Each number is 50 + 15 x the weight over its row's rms, rounded and kept within 0 to 99. Layers, rows and columns count from 0. The size before them is the row's rms in percent of the matrix's.

# layer 5 MLP down, 128x512, rms 0.0879, rows 109-127, columns 384-511
094:67 44 63 44 71 39 61 58 39 88 49 33 37 45 95 53 44 63 60 45 81 44 68 45 50 44 44 44 31 65 28 47 62 44 58 25 60 56 33 48 50 67 54 53 36 58 55 68 45 64 56 58 34 51 47 61 59 73 68 59 77 63 67 32 45 41 48 58 50 38 29 65 62 77 63 34 34 76 43 25 55 21 53 64 37 66 42 47 32 35 49 44 74 17 38 53 56 35 70 54 49 40 58 47 40 43 57 41 43 41 73 55 64 44 50 57 65 67 62 58 14 50 69 46 69 52 48 51
100:89 57 50 43 71 32 33 62 52 59 49 22 39 49 45 84 36 40 46 88 30 42 65 50 67 27 46 47 79 50 11 49 78 49 72 48 47 49 25 25 40 07 57 43 60 72 48 72 28 43 49 43 45 62 42 61 73 49 58 51 58 66 43 77 59 47 49 74 51 68 39 71 58 28 36 45 45 48 69 29 36 41 54 48 75 44 48 48 53 71 52 68 26 57 43 47 46 61 29 99 58 31 56 44 28 59 26 65 56 69 56 66 56 63 58 75 41 58 62 65 27 66 33 26 60 86 33 42
090:71 53 48 56 52 67 52 46 33 64 34 31 33 33 66 25 45 75 49 31 79 63 32 69 18 50 25 36 65 40 62 67 54 41 33 58 23 70 34 41 42 55 53 48 62 36 52 43 26 52 62 71 46 59 53 67 59 67 36 48 38 61 60 48 63 66 49 46 52 45 40 43 61 54 59 79 26 56 30 45 53 61 29 42 17 31 56 51 66 39 66 62 51 68 64 38 33 57 63 76 57 50 81 65 17 50 49 21 64 60 73 60 57 52 47 49 67 60 40 55 45 68 50 47 55 58 58 72
104:09 52 74 26 28 58 32 52 49 45 39 82 45 76 34 29 62 25 56 35 28 45 51 39 44 64 62 61 66 41 58 67 53 33 92 45 63 68 59 56 38 38 64 51 36 51 60 56 50 56 51 41 71 57 43 56 69 24 65 49 29 35 61 51 40 42 53 45 48 73 40 49 50 69 65 42 46 47 48 43 45 59 10 27 68 55 73 67 53 66 67 10 64 50 53 45 57 45 59 49 56 76 36 52 49 35 67 74 47 63 43 63 42 57 21 00 61 58 62 57 38 35 64 50 26 38 29 23
099:64 34 78 54 42 61 53 55 71 67 59 55 55 56 58 63 67 52 43 57 80 53 39 44 51 47 45 37 73 47 37 49 55 57 73 25 35 71 44 56 52 38 44 50 38 47 50 40 72 31 75 24 55 22 55 47 44 56 56 54 25 76 45 47 51 47 52 50 50 63 55 39 68 27 45 62 62 25 48 59 52 52 05 58 46 37 34 41 44 40 49 49 38 40 27 48 62 63 56 36 54 61 56 59 73 82 39 39 41 42 50 49 52 42 23 67 54 44 71 45 34 44 74 42 63 71 61 57
095:45 45 11 53 43 76 66 45 40 36 60 42 45 52 62 45 50 67 34 43 40 47 54 45 49 41 17 59 41 55 68 47 52 43 26 63 45 43 23 32 52 44 43 62 51 43 43 32 36 33 47 84 36 20 64 44 68 31 46 75 57 25 70 48 33 23 59 46 99 63 33 48 21 70 29 63 61 61 45 45 61 39 65 60 37 35 46 62 12 33 58 35 42 53 56 63 46 34 20 52 83 33 45 14 35 48 57 58 21 64 65 40 44 34 68 58 47 47 50 63 41 53 42 40 36 61 49 74
103:49 40 45 62 57 49 72 41 57 55 39 47 55 56 51 50 50 55 57 50 45 52 43 35 19 53 55 63 67 49 59 50 46 78 58 33 19 41 52 47 55 62 51 44 71 62 90 40 44 50 53 41 58 08 40 49 44 34 78 27 72 53 46 43 44 34 34 66 50 58 62 63 39 65 42 50 52 53 59 37 59 54 58 44 61 37 58 57 41 33 54 43 41 43 32 23 53 74 42 69 42 61 56 57 20 20 58 61 64 39 52 37 38 58 59 65 75 63 41 46 58 69 55 50 66 70 63 49
107:80 54 41 30 42 35 33 65 42 40 48 55 41 77 53 54 64 43 53 36 37 14 45 49 71 62 49 46 18 24 63 48 47 43 81 42 54 23 31 55 42 28 31 73 33 46 51 38 58 47 54 38 66 63 40 52 36 45 59 50 52 46 47 77 63 56 23 67 23 59 44 41 60 32 41 46 67 33 23 42 60 31 44 56 54 44 61 69 20 60 44 75 47 22 43 57 65 38 38 57 57 32 69 31 33 38 56 48 24 36 86 46 32 68 51 42 38 31 43 70 15 69 70 41 50 62 42 20
102:52 54 66 48 52 64 36 32 62 42 46 75 61 38 45 47 43 46 39 54 52 50 46 42 59 39 35 36 66 59 33 20 24 57 23 51 20 64 30 62 42 57 39 49 48 25 60 71 35 62 52 42 74 63 45 68 34 65 59 49 36 64 18 39 43 46 32 60 36 42 32 58 36 51 56 63 30 42 69 67 43 54 50 23 71 13 51 57 58 53 40 80 60 77 50 68 44 28 36 32 45 47 50 47 53 38 46 22 56 58 24 46 38 45 37 45 54 66 60 39 68 68 58 45 35 48 46 25
099:68 38 42 52 36 34 32 54 55 42 47 44 55 48 64 34 47 49 52 68 33 40 33 49 51 36 36 17 36 56 58 68 43 62 91 52 56 40 23 61 48 28 54 39 34 40 65 60 59 48 56 42 58 55 44 24 60 47 47 31 21 28 59 28 54 66 59 42 45 39 49 52 50 60 47 56 41 28 37 55 43 99 55 41 67 53 50 53 67 55 41 57 44 65 52 44 47 57 33 54 45 55 41 28 45 72 33 46 34 30 73 71 69 85 42 53 63 40 40 58 62 48 76 25 60 35 37 42
102:55 75 52 43 64 75 52 77 29 47 48 53 62 60 34 56 49 57 41 80 74 71 60 37 77 44 68 48 48 57 52 47 51 61 43 65 43 23 46 37 36 54 29 11 63 20 55 48 48 36 31 59 20 61 66 56 56 48 53 29 76 44 44 03 68 61 48 25 59 12 53 44 27 42 60 52 45 36 33 30 36 20 53 27 74 11 43 50 49 25 43 80 53 57 69 30 63 64 47 67 43 41 23 49 59 56 61 35 57 41 58 52 58 70 54 32 39 62 73 61 48 15 36 55 50 31 57 42
102:33 29 46 40 44 53 23 31 58 39 97 54 55 56 41 25 52 72 28 28 61 40 46 44 46 47 45 72 22 45 53 67 28 47 40 61 50 58 49 54 63 32 46 77 48 58 82 51 66 47 53 49 41 52 42 43 67 34 72 69 66 74 60 59 49 46 46 29 34 56 75 48 64 42 52 67 72 68 62 51 63 56 60 73 60 57 46 36 52 36 35 23 73 42 58 65 69 38 49 39 12 67 34 66 45 41 61 35 30 46 68 73 73 25 36 71 43 50 48 43 49 47 77 74 49 37 29 86
097:53 63 37 51 39 31 33 65 40 23 51 65 60 67 39 51 64 45 73 58 48 60 73 45 40 47 78 53 43 36 43 67 41 77 62 58 66 25 36 53 38 69 69 53 69 82 33 43 67 51 68 49 51 41 65 53 53 30 42 54 41 53 69 40 62 59 53 65 52 35 35 65 54 84 35 55 52 45 61 59 14 28 45 69 57 57 65 55 29 58 67 76 55 47 27 59 41 41 53 47 41 68 52 41 58 51 47 41 23 97 31 65 67 43 58 48 32 19 52 47 52 65 55 51 48 63 65 49
107:33 42 47 68 58 55 34 47 52 48 53 47 48 36 37 52 71 53 45 64 34 59 50 48 87 40 43 47 73 50 58 41 51 56 70 53 33 66 53 53 58 50 36 66 30 49 59 67 68 55 34 81 56 29 30 43 24 50 47 24 82 60 56 49 33 31 73 50 44 60 28 55 59 53 57 45 56 19 30 67 55 38 49 57 42 52 60 35 54 39 59 19 52 49 34 42 58 55 62 55 45 34 46 47 71 73 32 39 76 75 24 27 46 54 35 54 83 72 28 50 42 50 52 50 56 56 17 66
100:38 56 34 54 54 29 50 54 56 68 30 22 59 46 40 33 26 47 48 66 61 24 70 52 49 39 58 66 46 66 84 51 70 46 54 44 44 62 28 41 43 48 56 62 66 72 37 59 49 45 17 51 44 46 38 51 78 48 37 62 42 55 44 62 34 46 32 32 64 40 57 69 44 64 65 39 32 58 42 42 42 32 49 45 48 57 63 53 23 40 59 40 53 42 51 36 40 37 56 64 54 31 72 44 17 56 38 55 70 46 56 85 59 34 57 39 36 46 55 44 40 64 61 63 63 38 65 51
092:38 43 44 58 49 51 53 60 27 35 40 44 73 66 36 70 43 38 51 40 68 60 56 36 39 33 54 33 42 40 90 59 59 30 41 61 29 64 32 32 60 66 50 65 25 22 25 64 51 52 49 79 51 35 52 58 43 22 62 43 39 64 35 63 88 55 42 71 68 47 67 67 60 47 46 67 37 44 51 56 30 48 57 43 52 86 53 41 65 55 56 33 60 36 53 46 48 36 62 69 41 72 42 47 43 43 44 43 66 59 50 68 38 28 37 34 57 55 67 47 56 40 61 36 48 36 37 59
099:41 69 84 43 45 39 86 73 34 55 56 59 55 46 45 68 46 28 41 39 75 59 49 53 14 50 63 56 51 48 85 39 50 60 48 52 31 41 34 34 65 45 44 46 48 23 72 55 53 51 55 39 51 39 53 26 59 59 51 37 19 39 55 63 55 55 47 53 55 29 52 23 50 40 53 40 83 28 71 67 45 29 13 87 53 52 27 33 60 44 69 55 48 63 38 50 50 43 29 25 22 33 47 38 48 28 50 69 48 50 26 42 29 75 51 57 74 42 41 47 45 40 42 47 43 57 37 90
093:38 43 52 61 67 70 26 85 62 55 27 52 36 60 63 54 44 41 09 39 61 60 44 37 59 20 81 44 34 48 46 57 66 43 65 48 63 44 47 26 59 34 38 68 58 73 56 31 61 42 61 56 39 42 39 41 43 65 37 63 73 56 65 73 32 35 68 54 42 66 62 47 39 71 41 49 60 41 46 48 55 23 54 61 53 76 60 43 53 54 56 74 36 68 71 69 66 46 56 59 44 19 37 52 45 75 59 49 27 57 67 55 63 63 56 53 23 64 60 52 66 54 65 32 63 43 79 51
103:63 50 57 59 58 41 62 56 54 55 32 47 69 58 63 55 40 47 35 50 38 57 29 67 69 47 62 61 55 50 73 36 76 54 54 65 39 72 56 60 43 71 46 58 42 66 46 64 67 51 58 71 46 43 78 59 76 58 40 70 60 61 55 65 57 27 40 58 34 64 78 60 33 42 64 57 37 54 18 68 57 33 38 35 28 33 49 49 35 38 64 58 58 62 46 34 30 48 45 52 36 46 29 54 47 52 61 38 58 38 75 71 68 46 45 46 55 73 46 51 25 61 49 57 40 62 26 70